{"num_attention_heads": 2, "num_key_value_heads": 2, "head_dim": 64, "intermediate_size": 448, "vocab_size": 8192, "positions": "rope", "rope_theta": 10000.0, "parallel_block": true, "init_std_up": 0.063, "optimizer": "adamw", "learning_rate": 0.00266, "weight_decay": 0.048, "max_grad_norm": 2.0, "dataset": "wikipedia_en"}
Each number is 500 + 40 x the weight over its row's rms, rounded and kept within 0 to 999. Layers, rows and columns count from 0. Numbers have three digits each. The size before them is the row's rms in percent of the matrix's.

# o: layer 10 attention output (transposed), 128x128, rms 0.117, rows 125-127, columns 0-63
# v: layer 10 attention value, 128x128, rms 0.114, rows 126-127, columns 0-63
# gate: layer 10 MLP gate, 448x128, rms 0.13, rows 0-64, columns 0-63
# up: layer 10 MLP up, 448x128, rms 0.135, rows 0-64, columns 0-63
# down: layer 10 MLP down (transposed), 448x128, rms 0.118, rows 0-64, columns 0-63
o125 094:528544559439518523521519550495485510402417493522512426458519506541567529551511470503481499521448521421534432452455489575419499587459498519549505501539531490468463519442509518536505598473522522
v126 085:503463522492534468470474575532496511472501570532425479494518517511479425472566467528491479427463453494549527499500456448499556442473508577440531434466462495494456461583576441476539483546495516
o126 090:542443476439450427575449476414451524514532564535496542413523538431564525525514481558546552437515535559485507510466486434475532498477567545524473542497487504479436444481502514470477511486505515
v127 103:487567479477465528509444435538518477472527441448544469476479500483524561496538555419518524443579492464480515469467610552520445469556495482555453481492523508448462540428392525534532488436539471
o127 101:515456463502504448533542472557615408515496495519444563461481484437469467491550452517396452521548468510486496472506557498469521427453456454493585473511489536484483504413461396499526541517506493
gate0 105:555563493568429460517529530461511519562422510521494497548496505518580536525491551480513517412489458476441490532520507456476571530550371417519463528513480512530450459478471539545533444470480521
up0 106:478420499507527485451536550449560470430518517557414535476505509507463489515494578535535474405563485530543469527539447436442542452569512479519493531467545467403484512458509475467554456466485450
down0 106:483547450513494450554553518528506495492412511437447512422557579461606548468500522534504511455481534487492411483529502434517492536545499585530528504568402450610474554522493481498551484491490507
gate1 099:460521472448479503514528479487504526492504489496489540559418476498516491561498470479530578521539522474549453543513494507495520516409470499508512541495429447499433517472578477482430517485477514
up1 099:501484493479479465538521481487534487488454476486525477521567609548565528462539461468535533473560493524490473491495511400517542541556566516555468432507509535582492449509487466456503502459461423
down1 104:411521506458468481497529472433463517473533470486468487538444505515537589468499453516527581522505439498579465471456548530453447582531579536430454443579540513491467507506441531520442506425442536
gate2 091:434510518559437451538474577457487477522469505481552419537516481510538523444452519475538502482591484570467536472483458490447481492495430484553465462491490462522521532496557502516451497476553410
up2 090:505489575454509459512478465494462558491509438488568488481511548542435468483493532554509493469545416582519475483502509501509391535505524537504485540541527508538501480498435473504500465480450516
down2 096:431551448534424462478465498480481508518528477517500505499486445496581477490455473525585502520512517551458464554519504482512530542478482434532528543524498488423484522473511495564461472449515506
gate3 101:515547503501539484591572550460504568509414480539478499517529525481523429515463538509512479466455426467468409504529551488462537503545497519468414570474496483576491515474550545479540543490510563
up3 091:611432523541530501581510539464533487477459575501452481446472491497499489539399519461465503463481476437516582443532494513479525533491485561512511592430505513477550420525539531453569502454488467
down3 092:508532511481537511515483457486461482479423551434488456532534498544486434507503504512380476504473443446496502521475505448469532562494482501560480476539521547480563485517530539479485605451552506
gate4 104:444512537486496425479465431464447554459533438521556457459536446517471417525504511524526528472503503489474472458527548542520495513488481512533386514505509510522535510499511502476435487554402507
up4 111:526537453516454493469556513494532508479521594532588483372578524472538517538501562563504475493498538479513558443504463538447522480521507441516527538505485505456525522507445461539526470508495423
down4 106:491561605498481482525479529469463509480457434525448435514439502475544444561463449429456538563444438467500526505409479550462427490485510498416476487496540547476504538454521503544531427529466516
gate5 101:483507479578494552527498492481510514573481524577481452587529442600441500482526448526551466474445514562533498511525458463523546510529407532521479491432490505496446514457511511500492476489462561
up5 087:460402493487467481422533429523504544464523441486560482551473523454497482502517462523496453499563526495475514547461517507490422496458509488432447498480549505540457518555463509449506454458525465
down5 093:506580432452435491508508541457489463469581429495520538517484438485526526522446469507595491496541426521444436511520533498525576493495473509481491480511500529493462493546529464529490485470485466
gate6 076:542452438482531531435485497481571548561484466467514542456557454516515499510538492447490500539543501465539436551480517442578470434525474563511549459508506582507519525508448449475489491487520571
up6 080:436470476474472469462456493478405531433513531422526467465523486495591529404472508539532453542541504524464508470569573497440442529533414488515505430510477418493484532477494435514507558477465497
down6 069:584489494510465555524492507542528495467493492537472435485498513517461454587480517466517525515494418432521579491501474443571463558555552472513541507559527592463542502535424485503494509483566486
gate7 115:486520473513469452508491530529488593550481486488581428475464466513471499495480548526550597506559454449447473544523559442520542483462404446533462499478441419471492545392502519488548479552466493
up7 129:556576451488452508558521490544494596540493516453514403420505535550518539483485584512514481520498483469460549511476583486500502572436515501464488490509505452433534537537492527447538494516516538
down7 125:492513572535546516479564501439483542555516511510490472466489582565484450475510490523518513581492421509405605537457505468536496503539430505536439427480474549433536531587505575464517501486451514
gate8 092:597526424541512483474474542388493554485461485549496536502530429546526512525534526503529465443495527481488438539484507517489428493497478538505500562446417502535459604518508557501503458467480554
up8 090:639554493548484528485467478465510575461529497525531514529492454567461533474522486476489541517496493485489522526528472504431487360564458523504466501558420517553515561545530517457603508497473481
down8 094:526531502496539493563521529497423493530469416502476473489549521568502470482560492553568521531525462513507538471475520477464449568550442491402486474472533505481440535524490509467449541472491566
gate9 082:485548502474502491492450516509458514473509499478510444497467458453534504536490515458527568507558502550470467487481511563493456446477485539595525524516534456555430496567544553514529537463560512
up9 082:517539508466514445511483474528529545505538472444397457516518554484500499549502533510509480472499549511541500477450475391528474495507397534578515488485526477460446586534507486480532558533486527
down9 083:455524590460546496444533478488565506488525508530472561524459501461522525566449472499451573535551461494522530441452484507515426566509539458467580577503508543516559542494453455531524492523496438
gate10 083:535508537474496465555517472437524426493496479535625481531466494516469513509512480534545477535543493498528474566485564565506523455491480431426512427552504466485439505493426567572496432527469527
up10 076:512415509467477541535495474486492473480501489485514510465454526521544490516435512541478507611521542553514538447491495491563452589531501443493525499578478538473501494440455537511573503555460513
down10 084:444460509492569549439439570430462477462500563488520506465559523523462556457542415476456487489428467437497546443459505456501511585528519567443515483521483529424505503533448498508507494482512547
gate11 098:456564528551469437547481500501471579495471473485523488503478503520518500448524537506507513470559543470544476537552453527471562380507452514516457470517520468532483586488432458559510401475484527
up11 097:560492577497432492508515508551482505522500511488516493514477481553476520604475568445510586484474432474570474530484567535544501474461468557446505547525535581487464545536533487526515478473517452
down11 099:525437480515528542516466464482536532525539521487542530483389501494541517406497507475528491437516517522487573481549511451438514549482500482399496428508512542493500408521483517567526528488464539
gate12 073:471504429475551456546480528426554484496493519520493506547472512533511490449447492490536506417425478512460485555528499506468535509464500411507542528457487450554502476428616487487415458516527573
up12 120:541508527502517517447568566511444455500504472488555558535493516542529582554505533573492450493488500486607416513559527503404496472487482433440521471620466489478466472505509566426583501510488447
down12 172:504509505518538490424512500521487525509499450434541559479477491490519560498555475553521491547487555544551495508548516486460386468474445566429501456542514437454422537493484522444558555518459519
gate13 083:452436509476507509444495506600585532542478498471526410521456472461498468534471456437481540508453518486443482528492508512544558469517507474486540431539486572454524536556455550549459510530559524
up13 079:508534510422583526475476470476527431486461529520518472469430504530494507525510529491505419490462470459449502527512490547496501471525520522544484529519525474456515506588436466498536510516522496
down13 069:505501523478470437551507557463528486479549399495438535531521494453568563467520440572440523463553527547481495471466517522486429484541442556482430543458537450536484501401468536509494542524486493
gate14 094:527508455537510432464450513504563506532489538494519587484498500405485562501480541521507471514491456522547461485525540510464461468523515399513480517530463444537525461414541498415441528500402500
up14 092:510544553483572512560448552533420481440504467551568479520547511477458546488548455469513550509502443561514457509454525467543507491580492509465469491520461473494476446488481522525546491543468542
down14 098:408517535477511454499490499533475491487511479488521590532480530485580492451455493487536436570453504558572506493469556547504565520495557421475457445517481503506450549482614505532490484562488467
gate15 087:494549501436481525579571503484514497455461502605496507444521428607461506424470535473519520422529491547500496524525479531523531507527520479466519438481435431503616505580393540401476514515483489
up15 075:511548499472549532507497483562493502525529489519444456438502391543458517526426503469503486503503423461511495519510449555566589502605553507510498436543551452492513545533484545507484507451520481
down15 069:495524510488510450482473573578458508534518441441482524537515530458554540506516454541558478577493546538556520462485503392453402518477422588470507532468498449508488457441559476549489503481458483
gate16 109:525555404463529501443480484408489479560466473482531520433475515469517446415462480501553442502447516456470443533440577462564537529457461484430430509564531476521476505501464522568485483531458539
up16 113:529470499555428512463503476564490577453419509447519414456537591525532445482474552538512480512446454524514558453510529478540511535516498543496513602509519456462560543565567487481487437455507548
down16 110:505511510430574530503438537498493514483522493436526523434563558500457599466480585483437499446469498455493522537499507466439601523466457510529562589496452519504501543524498527493428489493511559
gate17 110:470585478540496449516496438525518521503449524529492534541423567476482474570519534464517545460494453509472508502523437541491533407507422553484517524465532495466472476432526539495438485471482526
up17 112:475484508494540490405462535475542516556463468481530512492477474540471447451504521471522516494473468505508549437475502455471504488506518458469498480550536525579460507511564461560442490529569440
down17 110:466471538508528438404492445432481492474519447465552511463550456407405498537486483529627471542505506549556482513475579481450509546497449489505467476532552472489517551435515500510557499511471535
gate18 118:518499513506512440500526538481512603461416519491534517485456502488440429523455494531524535552495533437476447490524575475403503436488493504458473505487519440512479540469458561545437455471457482
up18 114:495540509502494503430540470486499528529466592448522537504490458489493432486520520518485451488481500463483475531484594559508500597398471519495534539584455480412550476495570500601543446510506530
down18 114:432600483449519491510567422431469572551477504483428506461443476479558492517561498471480523511478516496479565538546475467470462507509553507470498486562569568473509455467453476509480453557431482
gate19 101:492548477457460535574510455435422527498522487480500500604437513497459501522412530481497536542474532489483408518505563483501535490480511494485536481487475482525480592431589579529526398507428542
up19 095:395530545504533475453476582499515455451553499492500486518556513473449482527494442482517457492448592449523466534472481487524515505508467502494508425405523462465491447504470500471576493535556477
down19 096:567489510539456487516475511526527497438488544494462504485477495497522445542476467527496448450418530491500495451467512530447475470477534490603517560536482468498461519528521503517452548453481529
gate20 105:515498501478447505497482497498529523540416496479543474497435530513496472536543458510534496498448499508468490449550526520524624493485483478436448553499435559524503437549461561511396470512441545
up20 102:533506439502461549492533531468410499542398495450513523452542559546544521514456493449473448507467563548494431487543494501530596475386486500518470510472487557490484506557458537491474511544495483
down20 104:529469574442434504440502496487525516539497525526532590522444496539444528470503471494440437529461533523570472544458536536516513484409571486463449495496507547528507555577490533541472460511519471
gate21 089:498481510460459469561518551550506483446462526471441509499474446513473544491484454412528529502515510477501391566503545537447517462531483476505465547481534509569523480547564509466454495479506468
up21 087:469463479461483549589469482496531512478493478424474514520493542495395515465552513512502518543499540540549503481492459542532441470562497469510550429609512492482557527522487550457531510549514471
down21 093:540561504442525576496485487513490528509468489482473534524509506462464449555554433517422467508505512553570580536474471485520474447465513467534537466522515467487534455437581479543526457590516573
gate22 101:456513489504447549496504520469588452518389541533525512542525517556500469545488485427566521441495466473535510513513455472581499504461526480509501483480515422496478503491465557559500503526508500
up22 100:480561478474470496484539487548549501489472494504607484503533573452535511477498550476514442481579503495454564476479638437452464479486521522579488484535517540570519544521511476620520536496494457
down22 099:475424557531482484532502514520505492547464527536546498483532434478560454485513573529512507489611468541516542558499501483533495412536502583532448522463553531446421493470458536467521585514459490
gate23 096:489475478495459475507489492467546441545544421548574459494510541532484536437461481455496537473541465440459457460471610602497462519540479461438443502507510431507504508503502465559433534486533575
up23 096:445508511473513536432526485526416453416480503510474539501510459525524474465507515555477519483545589516539514551538482474511512494401422513463478486545493426491495434512503525524505505511497508
down23 097:486478481500496579498570513457432538486565455513534455480461452516523433524524385512504567525525495457402548460469603541498480502469462488470515475535461492499464553480603503481495541472438531
gate24 107:477508485452497539577462498519466506508519482554525516499507458542539498529478509537522449493494457444497511512562557460425576493562479493541414537466507529572481416529484544537403515491495477
up24 104:530485495569499463554445499475540486529401489441444469475493467463459461483452517465511514517439541537467501449498478523516515537442532529484544443527585431391503570467488521461503487454440519
down24 099:520536553515569504537492503545528501438518460459533509481475478429537476552516482499705585458480488468496485499520486449447549503517508468483452467506430440490404473454510493498497493519506474
gate25 107:559537479530467461570493545400451555423503466452493464502484518500517513556542520473540509448517474457461519579495543466471460496432554550510472461534497501528488450472470499486529551539481512
up25 106:516548506433493424451483483511509459497543436483485521573511494409462460520583594487492406499507510529537442510502523435441487499456466541454463527466502547489417466485563585537435482532521475
down25 108:492439473430502506512501523514454457474595380489502519462531529475537529510540454528542471541513484512500487491452492527486459474414465437471508522461457523516512491438454492536436449440438472
gate26 086:507482412539524544521476586529504461590407583529473468452478459512572473584536542472469522513474453437465569461467527489553571508494474537489519552491469489468536505525502479516510427450580476
up26 083:471359543517477535516492475544498521507453490501493508520538497554520476493519428516509565516517523553492558506439461489566599484516532537498506484527520524453471544461540442508502466521539504
down26 077:515479540482437458513511474490510475507519478489508515514483480495580537429502452481746491518491559507522482516520545524478513422503507500494497494454517439485434453495518494474495538500449504
gate27 087:436525484466459467518447492452483522521515486550530439514484479535507453477485493446587549442487525481471478491554495504450518464479475510497458499454449506556569487512476562543411454492471554
up27 119:476467565457486520550469477559557485427485538516520524470493504534451460491527453432447491510487480520522555476531450531541459498552524545550506471481487511514576524563451532500416496508536476
down27 106:467547527470470490530500515484520544516534520582496425522476480524534391516428547417568500458538442505441513510529498457490585504515463407506508543450462541539558501495489540612458471484498488
gate28 094:494497409607526505493566487446475476560537497504438497570451437541467407547489514443526538428526521459519474523503508471523550529527418488502501492449480572494521484526483514455508440518533566
up28 076:522485459494543521519570528465525488525474456518440563475558494553382436588509478520506500536503571457505493429520439460575480568505502471548478552462503522588519472524466505439523510523503548
down28 086:503493519479558567538391516593469532461486485489500451549531499532539558449494491524443448505498510459521491474566483589459499434476563474448459459576489468471542486487561530500475582480410492
gate29 101:538529441540464476577541448495534481498482487517490405566508569518542491483515469484539456463402479486505489494533523447476497508584482513475484495504494474518493498581499563493528509483478504
up29 102:513498468488524512482571400460520528444513474543528450458573549565541497537484457531530549439478498516564502503495514447524486490567442478546491475524505499470443635520462479512504489469523551
down29 098:494510523547488482518545471537470417557473484502529475474526507509490484473497520469518470555500520479558467390508439483482438447610529495457558558479536508492467465499514467442517446557499487
gate30 097:477499421513528549506452530534501462592464545551585514514543447486439515449496515441552469538462519543434523458458522473485499573472516473471475518479499504530542467498480491576503458534484438
up30 092:495496531439490537522422482499553468459520534454491508463474545551538493551488501554520388490483487505540469509486546520480485457547498522515516395554450455450466495524469486509589517470593559
down30 092:444496503468487514493522505501493496587529508549566463525581466495470545450507460422483526544556492510472498479463537486534476500505511443455523501529491562527649444477460488517483462510497433
gate31 103:505541568475489463522485479484517464466482458467491443564557493559578448468417526504492545485515476519546479522495609541518460552476467404556463551445516549502478450517510496528511523462537500
up31 102:535488500474590533460458495550497518495519523534549504506479482455478473472423470516507430506473625545490537509525484440467457429505536513511463511483499477508533531503560501468556474404526474
down31 094:499515540433466447483508484481505546537459556476440541600516523555604396479531440565569490485430483494533477493450495491519528515505469485510506491518500446530490505528492570503483515463502465
gate32 107:518497434534473427483445524506491547511495516567487415454491498574492433491430542538498490470430512440510513487558507606463547527477444522444449571483472451567495497510484562506482413500488500
up32 101:475514496478561506417601531511553507539554467490554550489497539400522535456520501529527514497560514528474417596407500495512415467487551481544519435497493451479450505479494519483526531541445467
down32 096:474501462485485499527492515524479501482502445480484544546479457531511519458515511490791523455535518554464553485501560417462525473436469528518512488535501464528515497469455498525466497487433494
gate33 105:505492530554421464452492565460476582544487417542527480506537557552523572511484585487533464411454457489541539486541542485504523561521466547442509530472421540556516471476494538511474554554480468
up33 100:577492517563505462527497501487438526500540540444552458480556518490462544495527475482537498465447507509504572484476423496501476507546507495441489495529446494493491522497480361513531511492505561
down33 101:521553485513501503496512470520511511530572481501505519558498451458451479450549531472531473440513467487482465422484455501519496517525515504415457456502592523514520514476427582495536575449516567
gate34 122:484475509478507477532459521495524448592484484542547483512506486496503515498454532460546529533461478469451466465530541520409557418534510426496489559445457493512441513474587569515436523465502481
up34 149:565497481488519484446548539510555533377468521541493492511486475604463528492506467480501464516506485500556482498457515467508512461427501561472488470492474506497541445493454490517419544591506509
down34 141:539484494509547521449548544481525560528485528480552531525460462487456462448541442535568439510456531500505549505457540506526542537425438525520526472438543519457494432477467549542513490390477424
gate35 089:428491452476421479537473576514535540554492484519548505431470427537508459577516474514481566531508450503447469523601479508504487515491486500524441516475513460501549437511546509500493486472482505
up35 085:510532470508560462500453531458484516462483513567552512513559450482412503488583500559486471514500526529475447523454520519490520568438518495503559473538422465511525449481521549442485561533511525
down35 087:505472531473513456551450498502504497470419487495549510473522479494499491473581509516666500499514510549475491427547453494561461449519510478543381464533411515504450558491497523480528541524453483
gate36 107:451450548557509508527487545489530534515555476546535474502517421535568527474479555435540555498443516441520514502527539479508549479560493404464491502572464513507445440549527517505485453521431556
up36 119:481518468471566477484515493427567471463460486525529540574529489493468454423459529549499424475489506519498500510514474547524531438542477524500486457440481507449472504480475439598526515475492480
down36 110:450485437476488546484448544442514523509483463541504540480533520531492515418508533489595550474546471549495547520509540501499498469497469474539544460475481484431500488554546495537562513503452504
gate37 119:486541529485522482451494475452548532494431559499559501478382493535482493426537530482509538456510525449576477550461539455461484466492460400504513555524480428450378454483495528534542474531498522
up37 112:511559467494458539458455495484472489470525586477445556494564511540502465526462514515483483453495497508476544448483468504516527481491504529538482488471493527479593483514429527443531471457517543
down37 119:505500367511482536474463468600515452494524504480501520433472475506472498546496464486498577496484531552501453525531465503508514548544444514541425519418461485562435468564469538508502501544478478
gate38 100:475551474543552466508392537495510502510442466472499523501525456535524530467534538407525507498523499509528469500466547537485510513455488502542473532508479487527528458511556519467505494520449571
up38 102:494574484493612507481425489529483529465462561501493481497568585547446468546517560492496446564475485439493484477466565444462489531526454541618458458483473453504528524527507493529568534548514457
down38 097:538451540526515534522442486586455487472570514536483495448511557537476495546446544491436577507516546429444423495507521488477537526430451529498551510501488543481463558514465509447513541532532527
gate39 106:486483503537549529597462509469477490540473482533552494512507529576498431469492563521540451518577442524542491511550469474517541565480511447482398523459491502476522512466456531462484523575425521
up39 102:518541545501444544516546482561470553424507546474509460461512488492518480528554579541502527528491442502545530465534520508476474469533396449527495493503433440517487418488453563461522524523418454
down39 109:436508505501558522455449477535454449405458509465577480532488497506546472513457591525482501514562451489469439575470475515472516573417514448464493508523521476510522596522507554484470502524477548
gate40 105:501579541589495442456454542446533549525443555502520465542471551594483541482479495465514472496480530417450508491463562493428536521440406465491495549493459442475440517530561512575528477507505551
up40 117:558516468488479485594498457517497532520524445458540405542460500422525434488498459548522493506443415515532459519487550499473531489461522462449460496506535523502478530513455500561498474462434437
down40 119:458539459554449496507479520463477556517558523523484507490404433409528501527484521483632468509509485520493572520465450519479483520485513495439487454552554477483441458479489540482462494441510579
gate41 116:526556483551457441490508532544505564449485509565489439526463469490458517462440420485507526501477557469509518552547412493517560520523447511538504536430498507576475468462488452523468455445449514
up41 123:487419440445504491537584471503593506553566464544478537464507556465541525522503536516481478491490522478555467464508513537455430490492501505506455526496451473442493562549493528542483494537521441
down41 108:495549460465486493515440480489477527498502464513434444499548500454497499442472441460657535503508534455501486482441542477521428581542519445536445481543616518465518464466515513497523439490427542
gate42 108:503521535495513467447449487532486594475444513429496445425520532453455438473504513390535610545506457573492477506503574545473498468479454471438518537527460499539524420513461506483466511535517532
up42 107:466466566481485480465524482476583466453464469464520488549489501546407525519521446491510516517459545466595439516565542540480495551509483474456458455531486529469520480481536608469462470510490495
down42 112:498518459581479503439480515471546498523515513449527586584490481431529459439481603502564521515471505596494514520526440566479469511586496512524542513523541571470499475556464499560483543472476528
gate43 101:500553476427520428448463491481470558509465548525432456504510501447530544420455467451528438466488506455498549573533518448516454510471473528510498480493525472512505528471534523539522471444476544
up43 095:510550535490562452520479520470518538457479481527509487430433560413530466600555530550522484446544526514593482544499470490428432527410528521459517481558546418489530477483491518442525524477558529
down43 099:446484566568486532511491561496461539506479514469434490483473465528505421520557566465541514511490450548419562567500402488560538498500470585471499505499547553485495464470479535469384574511450548
gate44 112:472620520562466444469541529512508558523479544550602459523485531462471497436463534459518525477488504532445536559465489511447521499472539452499464454521491454520525567455465516491444499497494494
up44 102:511510476492563460529485505467445559528519437411445500526487507501522504488494480539495530512562510517445442476507560500507440528510495481502512537535484574550459501505472479443529528488509492
down44 109:502464469477551447555581471456529479447498537510537458454499547475481522461490536456464561477524470457512502503512552480500489478508533524549569533422472506566532407546506462503509469449468534
gate45 108:505491547498481480483483507489493488469446517526529522569434437461508517557511494439548583509547509484505409552586538490465527473491450568483465552528467494534471478483552539552482486428469533
up45 111:495466492489489485540478502524414496524510472505467514459514552505522498563564543539540525506542482453555475518467387495500554566542457490534478560563533493496463424431514538530472514422482498
down45 116:449439517501454489506497523479467498471544518473501455460500574512558537523507496509494518502439517546511468542534536568596500581474502490467442493486511523458502544570487533565477437507477515
gate46 089:472521520462463465551546479527473518585476436502549458573465502509501478445409540535500461468532540480432504528474494553479513484543477499515525521501488510541443508459470503538410480503470487
up46 075:512559468566490486391511586499526554513447568483466592479469483501436487456516443524526495491434523528566466448445526503551464478439481540490474528537447515513518459501545488497503544564504569
down46 084:529483479548535508570543477514542487572515514506503492514523537527505387503465537542481519481594464455426517490538484457469494471515497480529574469465535498566487460513515514534457552523552526
gate47 102:489517529444542498440524572496451453475397517554548537491493510501457416495564570439520617493524396486510432528451515474496528506477488491517471514491567525553527420474567498535429516536497496
up47 089:452529564457514506514518500513545465407547548527593563522443539510553464532535470459521516536539431507485397400519433541463478487539491515461429475509499458466497488526534534548492502588557542
down47 095:521488493575488514515404532544548559567539460507494533555534514475540454480518510502549493469519552484512511486531478519541508497567575534496528528474484550474550503462444489485474467454519420
gate48 089:549567488550470490475521567503442500463459474433552413531519575558469519562478531479539505424469457445513512474471544536469449444465513503558422468528489515506539501494503573476415456523558583
up48 085:486553474534513503531485469499483526495525556447468526508489512479495432516461543517521498511446512436429515517553534438468529511460528544513487470466475535454438533444459514500463528525518489
down48 089:418524524448507532519526505457440447405442525499574489489463564476458504612492538455608503535494540554534536526483489456514482498511485466513545497468573543536523511525483521489496570490473453
gate49 102:502490513465500482542633497551474468457484507517534460530465488503495457466483513554540512464513490431476491506563498507461498445458552495502497539555455519550436452496520471487429461517384500
up49 098:440445497544495493494478515486547421559461468495569558494540450497534448536446521474528479513473517452552496528460454540488533520535534485473484527478580495439538508454425527506484458466485587
down49 102:512627484547525514550543521521482494483424466553477485420536469523541417543464514559484526499447501461544469520514507472501487435487499593529533520530467457524507539495523540479497551557506492
gate50 088:498557506444508531454437500491483460501518442569449548436537546515537471523499472502500507544486516465442490522507451511554497416422428546496511507558449518425499470522515527473545564475517516
up50 085:528545524486561461511550465457513494540444527476505475488566507471525486467496579481490453511514550524483495449429528477563434551481478495533509473549537458512475612435494488445545479444435491
down50 083:475513443449426506471417598495524482465490593490451480513457502536480439546476493501483508524555522512488522416480554522482488522548488418514519535515557509435501571479455521544468493445497479
gate51 109:551462499565519483583498499566484489534523449531499503542454482473438422487507467515549559515477445451454465472533487418497515490523539528477422598464484518573515523446470537493409499483452568
up51 112:481603498489519516451504538501493457405468570503518501498493441558518512465501494477478470490468534433505523462452455551540501531533474495582507531506518494436590440517492489492560582482572411
down51 115:468498419445481508470504508537563441495550532482462474466462436516539541478510483491501455473510472533453500522526439519489539488565466487540438596514465538533539514499504508578441509529512526
gate52 111:508481487583490496487510535494503538488546516511501493501459483537420448516538474418532518490479507465513445586566483474429459432484556492502472551499463441535439521532564472541464502448488532
up52 124:551414518483499502539506538480417454443484543469504491562515501507467587490524456514495515510554504487448475494498466465444482473548528522542518524470506473538442538515506542475545540514545499
down52 117:524489501543458561519488506462481482570456550491496478433497503532450502454461550502455476510485426526424513480442556419533493471553463516557448385591509505480523443514465485545474507499472456
gate53 098:485445456510442483530487544481463545528524492487544447448480527597514479480450570482521496473483535361515448525553487528471451533496497536529523536475473539504413446460443505469505460541573540
up53 097:527575506568462517450453460435441530571503547506445445513473495516518558504481501551509471507521588525533498475506448471541485507520495567483523630478564460512501467469477522392536424452529527
down53 096:471489553513504427552546471552500382593475528529489477543517464485547440533453503520525478515479485556499496516495535495451503550490474435609501441505504407513461491536553513512505495516487455
gate54 109:525509518513512414497494443497471505482478503502523466466484483499516463522528554575499527526426418512530401515461470455462542468417418543432491533528509481511437499474544482510488381516516627
up54 107:517457518538484502455582482513583546526513440535498534519575519441472460470560504419513498501535544502475538565530404463559463501522527540605544533520523516462505486473525482570452497504522481
down54 106:558505497467468479527466534577510536481499501475514482460485532511522516561496563566452494524423495487455449437467490469523591472488466569518475436512517460531477538424440464518446450470511571
gate55 108:467477510480531478447537501441563502458504513521545530504503503509431454570485504488524564448505510523549480503479540520501503514492459516522483499526494453473500508489533427495454478496483508
up55 106:482436549558529532488510467466483441555528489411602516439506508522479543577452541566489518479462467432615470556513510518547481513487451577517532513566485514424441499493525482520520478515505589
down55 105:508524493511464558487494468525516555522496452443462503414557562477528485513526515529484476544502531506467524484476459497481506565484415520467497526493552532514471488533442552493512471563463575
gate56 109:511465550466487483519503575528486458563519528492566499462487475549547516525440497475522467432517487482514539524478496488485479456509476508570458535483420501542441443494539557546484433490454459
up56 112:528487441526591498574573508479443449479487465550495513507478480525432553490500491476511494532557472487535476512506444503505496483512531457512443544453517502461551410528456473435554526559468501
down56 107:428522484520524481466497475477443556515461498503489540497494479460492429474616532490670523516502502490488543480493460472500452497523532506518453498535533567582518499438475484573542474512509504
gate57 101:513442485543444523435440435480472486534508524515498481473520500514488495493472493494529486408522490483478471518474504519518463511426474458511460464506538542503464514458470435462539522531473406
up57 102:540492558533449510478510491546512503573497505487449524495456527493516552457557496469494447594471509419488471528482581463407517433492531525479500491545475484481438504506467516519505494506485436
down57 104:443516452507506518458521495510464525595465471482492468514564494457500656521558471532580529511485524506562477506422511506514509488531481443494525536537563473461490455467509497480531479512545511
gate58 113:546619459479426477536559545446511533448513489490503466602548468546551457469493511498548530427498466481504461497573467458510500485467506520469491496485489462532499509504541561472468509491515501
up58 117:464453580435485499530521499548566482443521519492510497527442502467434495539498541575489517518461474534499455555525546511515513463510470494514482495524502467466452473518464455504462478546457500
down58 119:499549482508466481598533449486507472497539521521532461522437439482557542483533487543508453543547529542554454544494522501439533452504458588518510428512544467415489518483535421501442475551508472
gate59 105:505585522503513435477441508517524473525520480482482499528487538481451508531487509470545522456489496445491387550458568512525521519466461425501484544449503439533567487464517478495461413523505533
up59 102:513523513499500524559532480544443539488614534463479533483459472467481452495501585479525564524531504485556509560547495522447477528601486438542507482525493553548489518495414428457548482518478511
down59 104:473528547501561467474561453531511434457468459482516574383530549493612499464527478508505513456488434521462487550492414523566549513534465477545510516457481473522494494450502494542402499515524483
gate60 107:425515490530483432458465534490524506469480524484517475584477518465463448488510486429538556476515495507430446597485504508476532424421422477536531500442519481527523423537543479568446476491555505
up60 098:451532511598554466465490451450498516515496550478530479526546487465400435555528484503478482499561479548527488549461550465498487542509435511481599525552470446521496435469549550546515431486537540
down60 109:427509504520548490488428534528492575498511511535458555452539454384560498483429481472406481488488494515521464496470558500515545566511514579415532471468497476473450538515467527552594507456521534
gate61 108:548470544531449513543462535549526546532435563549498438480505489580527485471399493501525527496482475405487478537455539542448495525438489584490486439461453496468485538427482516541450521544502512
up61 112:455547453543477487535572499499552468512494518442470516475518506450477430602478473478497481462506474540574524528508487415476561511412491517606539503509472457518504438482524507557546472518490557
down61 109:440518533548429484491503487537510512536559516497481581524538523441500468559512497533475499458428543467447565578555503531520501522543496482487526511434446562475513530547432517502489445519475446
gate62 108:481503477485527501455519531496534496554498521480508456542471525542504472490444572517515501475538506509512482518559509502450498430519542519468481593472495478496471521487399511535434490405424481
up62 108:507593477524505513419498539496576466521495556486497452489367501462540453522493520485509547495494479536485493531482484503515546485526531524470515473523516473476528501447530459543588546559457518
down62 110:513423509508497478495574471502501502504533451442495455512509559564452456506501485462460580443519439525513566433489520567540441457483445512415507532468553491520492574443458599467497486455508446
gate63 106:530532531435445470493548543433535524452470493533581498552461517490474448529517502529505569472502488397500561482496552474464560498447577507454444518527514468526493468484518485489436466493448524
up63 098:556508504439443492498548473498496497521556478520495526550457517419516458482506479518510431530459544542534488516548542447516497531454502497507477512511487437477484504506448446515521536565486516
down63 097:506532499475517495518518517478522508489496529528485517469458468563433469547504517438522568562445555497486506532530458559534524489484465548420502504445478493521530479459489461396511398529482508
gate64 095:520512492533517491531478583441518527575484508537491503527479506494493467439441528481494566488461490450458500477519542513462586448517519475524452512502425536566445428504510513462471452513427512
up64 112:441519525558500447451517465457530548469468439458564491503441511442479452475569491579526517428490537514474481576481495576449453490515500532534486484486556471473473509436478503455430478427489541
down64 102:461435459537442503559540476530557528494550484492530491561448492484545551501486494541581503445546468478471540597491504438521444451507497511507489438497482518511462525452538501470523472513474465